config.yaml
attn_scale: 0.333
parallel_block: false
init_std_o: 0.00286
optimizer: "adamw"
grad_clip: 1.0
decay_shape: "linear"
Each number is 128 + 24 x the weight over its row's rms, rounded and kept within 0 to 255. Layers, rows and columns count from 0. Numbers have three digits each. The size before them is the row's rms in percent of the matrix's.

# layer 17 MLP down (transposed), 512x128, rms 0.163, rows 155-204, columns 0-63
093:142097105096169129145112106152167179102128163123140129153122169085122160152102177104154139114093116130143125173115132094123153160124114089145133120109123071132119083168119078144111111129131168
085:108130151132170149155145122150157166100131125117156169120145106145139131140120094195093112147148091105127101128141153125115152114135096085138145134093111156152131136149092169123168173100155100
095:148135081115091098140106155138122142133149129124097142131152132122095151157101077157150144128130131167143109130079172108115105144115129132143105129103208104083095142144119125111115105082135149
085:126046117146111164135116113120123132063105155141120135091160124142144126110129114144109098162120117151112113144115134120129137162167166103148119126091119144173103131135102147155158148090174158
091:140108157124105131122130114130096185139141117105095121115107138121119121110166099152113136120098118116157091141126165128126098098111165171082137155080105103125132131134136096132131105132173116
103:159142173145132104131121112089109160137151087149133155147134110150191161125100120113116098132171136147144123097139142149149141083080109090132136089110112151142147134148117142108133180216123121
098:144134138170170108119116071080158153134113128116139162121144132142107119106155088162128175095087137109107136147100114120129198146128156126146111116149187104146112092127117132124165124131076139
123:167110147138127075126155123113135098116115137152089161110140128103146119163141055098159103093124087132125107140116139137150102137164133095147098139117108151150124207189136100135125121119184134
099:137105120156159158120145131152159102118158184171127097161149120136134120140090141164134118099133111161143136142155084174148111143104133133135105087140156157161188098125127109115129100128086129
093:116142101144107144109139094112147147115136119141126141114127127130135151108133172158145129162157110092184149119124145146122096184186181110159126105154122154148084154100097113145087170145055136
120:100175150121115111095141121117123141166115155111085118115095122116117123129124087126131150117098121137118066115127133140122163138097120158139129117134123123101108167137134147112086174138143105
083:141054144116085099120131094136134152129146130164162124108123114162143084148153120118085124117088120188148129153142094147115116120120119115141104101090133120160166144086166142151154118125162160
099:092105132077129126125181125152102146158099093124151172133120132129141113125172086138116139136140123151163171107132168144165126139144157090155137163134147175138122148130153126141099149187080153
107:111104135133135138127155143133120119144121118167102110072139108122133075099112141140137148096183133158138089104154145146147098111129147114113115124101105092114110175144104182080168112136027134
093:142099143087143135156155145104150125098110086150155111108133120140113134133148108171147148071088089118143139095133118135098131123145104119141104133111124156136141144113089045131103119090094141
115:119144156131130074127150131145141079162149105123126144171147125121160125130094105121127168160100105104075136101143096108166137140131164153120113160080131125129128154125127111177135146132139108
099:094080135129118154123107144108131148152102139117101132103131124161112167134103111143058140169116087116138148141160082106122148142127110098098149139094114116091145152153114140155118140110136135
094:103117099139111147099120127166153155104117161156134109112145115187126109131186124072124094102099105111099109092101140118141121124124102110147112117134178119146150124074161074148113157112152106
092:066157132098162100109133150142119181153149116117126096123119136151117082165129154134133137073095077155141151101129126120131105127128139151151107125158128160094145169139132137131107168115128130
090:142160129110142120139151180122123126102096161165134147136101178131151126086148088085126107106072105116137131128160160144173100149101170130146111098130144130112168167077162117084190137109099145
100:154097106135093113129081107110137144135167101107116110142120137145129120153128114168135187127122095148119111136130135101099126102121124103162126118101119134100069116163147117133136142140163095
096:130144131136120129147164164154160115126150123149129136097115152134075107149141143101153122122154127154119147099074131139129079134089138147138163126171168160113154122109099122135118159101071172
103:107142157092110122073078119127115142087131140114144156123137167126142144137137107131126154085106122117142146101130106106114147111149139106113111124174157072129097117154134102078129111191132115
106:150145133124143093126144085127137127117135169134113098148104130129162149152137145145129100075140167109116131124123151102133106125073094144151134091113169100148147155136090127155159149136038120
103:148124117103122080127136131121154111080143125151118080116135143145145135112127137101116093105103159182114125140121134118125175132160145109169099107093127149138170118122179190133128088163105169
090:112096134180134119136144143127119105129139148094133114153148134109128118077178110136125156088150109133131120111097088122108124120136112131139129123140123087133137153151153110079098119156113172
094:124152107131150137130109096101129124128146139133153112120124171124138126132142096111098110124105154157073105127131129115100123097095126116159139138133135130112079117133170113150140191101133140
106:098120121140171150147102114164152118108126104144105111141130143143121111125187111122124112104117115120112090106096148127087109125140165126164122122123104156104134161154128150129152114160116172
117:100135116110099160146105153125107137114156130163119152147080185184106144124122146086095140159103153124135169117113174117138125145120096124131128117070133162111139114080128129130103133163126156
110:107174148129126115128126115088157148132136156161113119129114099105131125150138117092156142099154150100136063136120153073117113110106115133133111113140162164129097135132153130091116121125099111
111:134104164143123143071119103109112136145115128117127108098106117085142176114144186125108178145126120131157128143111116135143133149096095143142133123090180146155115175142128119107129120147153115
107:086125167067143134090114136071125122139102160103142170116168138071164118133144171099117124112166130130136102091102136104111141101112145122109103170125113118131147119139099079145164173150120110
089:115105134150134119164128099089176096157127089102134120130128121122125142167104091105096075138122117153093093138160164151108142112115142125137111103147147101129130094160142110145159087090141083
088:136155138109085168129155161152148113140167105122145160125097139138139116116122151153154124161132094137131154094139165156143097144126188154150075153138165131168163137109158160151143116130115131
093:127106122195072141093111089144134144114115135158122149145134161167128087145116120160111144131130117094124144119137161111099124116134135105147131155159128130114109146118142180167150150094153132
091:134069163134119100122168127151109132089136115152098137147109126113090095144132127142136176090115126105143064101127101168109096141148126143145135115101111120117123166128167101129144112129097126
118:146150089113104128149126168112168126162127132115117123097168115172128110137155122149097110138121119123160118095143080142136123147133071171134175158113100128123138145121105139118103103110170144
101:137126155120140145082102114132133142177112107163098141148143159094115129124125146105114130098145129156147131109134131124107128139129132135161137121148100131135120085117147150145128147089096116
100:148100110136139105137094126106116103177135126117129118156170107144119140128129087099115115102116101143146194102110145118132116094122116139119090118086142138170186100134122119134113089180141149
101:140126131136118060142158146158160094144166111110157149124156095123159117121103106136112138127111114169072091111120084133154129124162135121111090133140134120143137082148132134131143144103178088
090:120122150132085157120087140134136111144155121176164172104165120157128127130126108133114108110147149126127117113117137097084121125113132094149135122137087109101068150180110148132144184091129106
095:134101151097140146159169126144098077142112144165134114123124143164135083135158119127147157124123114123099153163090096113136158102115098161113144138144120127121054144112107113163123097124129138
095:125157144157120127127107112157128149088127145161114164131112120128125125148086138116132145108122149131173094135068116140091094150136167130117115175118106099102079147112079144110145133152078112
096:109123129095156157144123157099122109136131155154105080148155140123119130132154106141130100092160098104121141100147140122083109074093120078134137137135110095120113155127076160156124093128136114
096:102119118098116140128141150128122081141120095128138110092159087105144157166116108111120084130098174133148156119153124140140101130121144154107098110129166174144130146127112185135125117120118141
101:137132145134121137141113097084103138136116093078130102128106107100138134172122096139134151115089124156118147127175165184123131156107121110146099115174133136104132144130124077128094113121124115
165:144150136123147118128133151102149128107097110110108129119132100113112107125144152116132118157142189129118100121119120169132141139094115135141119175107133102156097124098106124085096157164174101
082:181091110113150141124118114113096116149146130135128173119132129117119112143151118125145085116111085113112189155134155168135095130145104146120163126148160109096097137145121151175175134133146154
103:117154138101106132176122154090151156114081091137135146137103126090170131123142142114133107117147120106134146136126091135129170145139134180144115098117113131175110101144117169128142154111093148
088:136116123112130138122120112137103126151174142198096141149112162173085131111113171125098160095145099086142122133151133090160094088135186147123142108132113146140148112130168100095158178147131106
# layer 17 MLP up, 512x128, rms 0.168, rows 156-205, columns 0-63
088:148075130100144103107173119090139091116090099120107135136095137138156135145119127115127139125129149118123119136142159160149142132130173167130125138132123125113123131124131101162109111078131114
092:145168129139146109090176102125166105130109133138126097154123116104164109142155188094139141131166113138123115156180153119113128117092109109153138119122047082141111128104112117145099136125141120
091:163103123109150123107166121096172122118138114100124116134150112116136118122108132108140145129155114133120160124129098146138095109113138134110183129094142127125103125127158111107107110131148153
092:125158107092173135145090162123159069129099155118116116127137113122163141155100152105136105143164111146109115133146128157143106138110139109157104137136094130085132130122120134166124138154158139
103:101097131138118140134100125129118097143142188136133077128105124081105100098134148120134124145157156131072141159161111124130093145138169143112112145146165118144112126107154118150126117120138146
102:122042068146148155109165147161106074157133129138121082140105121082144125107155157118174118152178141136143135098116146154162111172088148112133167141132089135103165156158132136121102130163135122
114:172151088130154138181212106102123082135147166126140092127083122137154132138146128109136123129146145130120128131136099127128133080140095136151094148119153115139112133142162133137098094116140117
101:120123130116122118147095139082081176146132103125138133069103129101130121118155162088143122155134138120123101116064153134130156136166137112199140125137091098129128133053124169148129101115146162
101:135138111142159108112150099100124099148114161128119090118153169149126168132143131117142146147122124127140108153136112158146094125129086162136158102133134178119089065098147113109130091143092146
102:130172099140141094073171148110137113147111151116090148121074125134162109129127154086130169138114144104134100112123115155125156153117118147170104132131138118131103145122121156120091121172132134
086:110176142111102141097152150137137115113107147068123092111128139138147116126116151145106143136143131111127118124172128141105120145115130119161164139121096148151126092084126153147100113120134119
104:152113163159137149153136113100121128124148155141106111126122140146198108104141135086095127147099169113129127139135086147130100145138137110116122133112111141109134076118153115109134140111128143
110:133122116138141127093127143123095127146112167126122120160119143133101158155098126100166124135163165140107149131120110108100140124153133164156134144102106115129142087102160070209075128098114142
100:089130083118138140119152145099173108142091150119063147123116135140133099156101158105141099142148140100108095158125148161172115136169132126112168129162149109101128078110161144123107125183117130
113:150122154123138134156148147139097140118158143158163094144116125120149084087160186151153138149109160147116112123076103116134138147110101064137100135102136139135076093099111083122116069148134131
103:153157117143148091141155106105105123110141136084091091133075151163166096112140117134132127116159100135122129104106134132143094103153175116171068151121109099118155129128131152133107109147158076
097:153178126113142135128163142122126122179125158106138123100145093155162135143117142122145139128167145095124075166104109143099169166155110157141138144151127143123142152134157135111091093144138152
096:105076089118125114125151165059127143115141132092122115109132117081152121104169135129140133127140150089142132103139138113156147129123125162121102135085101107112137139101141135111108113159150153
093:119140149122154121137145095167161102081104187123111081126142118115127142123129159179142167124104147118189125110132096116088129112115095097146150140145117121087103133134114107151092111112126148
099:141161104150142106123180133082119123128109133183151127110129137118136090083117169116144097120138122128145141127123088124123139111117143143129116134071102108151130138095127087097100079174137140
099:123150137142126154101119128083115128126134137152110107112134116174162136113116161139144143145151113142129084155133107110122178159176117132082153124090097060149165154123115129159129098093128089
101:190081138125137141172147103149144091150131147127086110166128170129094112121129155129118120155110134131135117127119124175180123123131144123151159142107108107152106145073075155162099113129134105
107:125103113115189140169168104172105124106121167133130149103136117104111136141112125088163182156117151139142134162147081087114096144139146092136157138107052118094105148100113117108148083155130116
099:112141111125128104078142148154182150129115139131107045083099121131146105087107112098137163137180176119147136111125132099121171116133128138130104132140104151119123121125124202151130083177137122
095:155122112129170128117157103117154143108112119187117165137149136133158142144114153152162125127100143103110133136164165110140167153156158136144144120149155118142080122131072134152135097123131079
095:119103134130148137150137154142083140129155124102124132122115134097150112155085105122135136136110132096144114143115123103170125162139113115118139142154091118072148091135098105094095092141167123
107:170113121132131147114167137054099132165152158126140130118120129165125135120118139118117159136114152117097159155126141109099170112071153203101076129137129116086106114135143145158123102135144100
114:159099121120144119146136133154091097106139162141131114145131084131168115092144121111123147141116157087116123086115100176123181076132178107135132150110152120155128139142137126136112116128142169
109:118156106139145120094141140071158116142120173131092093133095108124150144135137140083121150131127141115143094131123144128125117077093126139167138137125139135109083143085132143102097120160136107
104:159182087141148090095093140077138135096103146140135128106098141113164139117127165117136087127117151090170135182121130124140118116167119121160091143133094116120127125104113149133130120093118120
099:153155121121102092110137173111119101161103123121136147127126125089165133082105157144129111134158124113153142135115108121104136089106157124148098154103110118128122144073068126156121139128133091
090:168132120130165180081142115126097131115118140113117112118125150162157108117134145119131154128105135077162151075111063122146122149096152116103125134111142155139091169120110130151111137117133116
098:138116119147148147118142115119134104151121186126093131134160126099123119153115155140134103119107155090109035152085086132150125106144077139168127136114137106145110107160107081124094122168132126
091:110162109127151133150161107097109137127101099106100078134133128148131131122121151124131148121141126069128163124170147128113118096121099099155133122092133082117129118163136176086103114120143106
095:134153063121124175096115114111121098173102156080119120091127135127180135154112146125153111136151103101136145115125144100108158141107111141181126115138145123107114121152114117140112127134133102
099:145183107141126120091122150112165110135119129098101105121111117140163095101125144117128129129114143110140132104166113158115106160130105122173131140124121123110152159095096129146106126135133135
102:115076070176107115145141195145092129144124147144120140095117175135141162144136165164119141130125142139165113139145104120116167101093116127155147182090099128088134153158141121160131123128135148
099:108127136132145087120173148116136157119108097129124110056105118102108067128141176111145096140148125104109134116122129129119165124091144166149178169143161135109131132137143164135099126130134129
104:119087134130157121115139150085136139122175137115067105106137130162130123130155141144131120131165145079137138133143122130137125143122140137102137148091101104122147130164103117124084112102130116
093:126153103167122125103136129118137138119134114089120100165086094135110100102129173149165175117125144119124055102122112138156140139124143139117139135100113089131102097098137120135113081080145141
101:123155106129122108127116154088093166105122084115156157093111132138078161114106127120121156156140143112121115105148127160113087101138092085136123130118103133108158114160122130109105096119129132
098:132138136112124103135125158085174092129125111094099103117088146114162099134165125127137149128092180141126115150137118119213143153117136096118114143148095107120144118134128122139141106107103116
102:160114146118153133129110120128182083120116149144155158091111118178108149107136146176105118138123097124141134145140112122168102106150163133133098125093144076105120117124118137123122130137149130
102:147090114107159109077109095078122123129103139139129114124108120138134144104141148141137133146109144123122106126099137116080108096113109096168124127112107081119126140145147084162123102141125079
101:128110093147142103129123129103155106177092093150144153161114174134133146143150149168141145136119139145155101106125116120143155119158135158114119153151100136139070120119126100156148121152151145
099:135147098172144126099122141100144110136061146093130116125107089145147091109138165116100104186121146086139106138131104133102135131145147153140107146150106140149103120098090128141082097130121124
086:127113113154126139128131131117110122106101113061124089155123139156147100088144111122116114163120138128148114111095147162100134115179136157099112115161122154064133152081144125140079108111158145
104:129101094174135115146141109141147088151099128079094126121096086148097143118095129130158130116118118103063127128073155127109132135119146140148109144146084098076119115170101159093113095139151135
093:114135136168160147114149132104140114118101093101153081122090097107126138125105156120140097129150144109124108141109159064118130151115111119193131137145138140092132155135121099145113104131125165
102:123142097126179120105118135126157089132100137136125097115133126143169124079147145093115133145119136076151141134140139100144169135138123163145138125132088108083146137089116152146114122115113147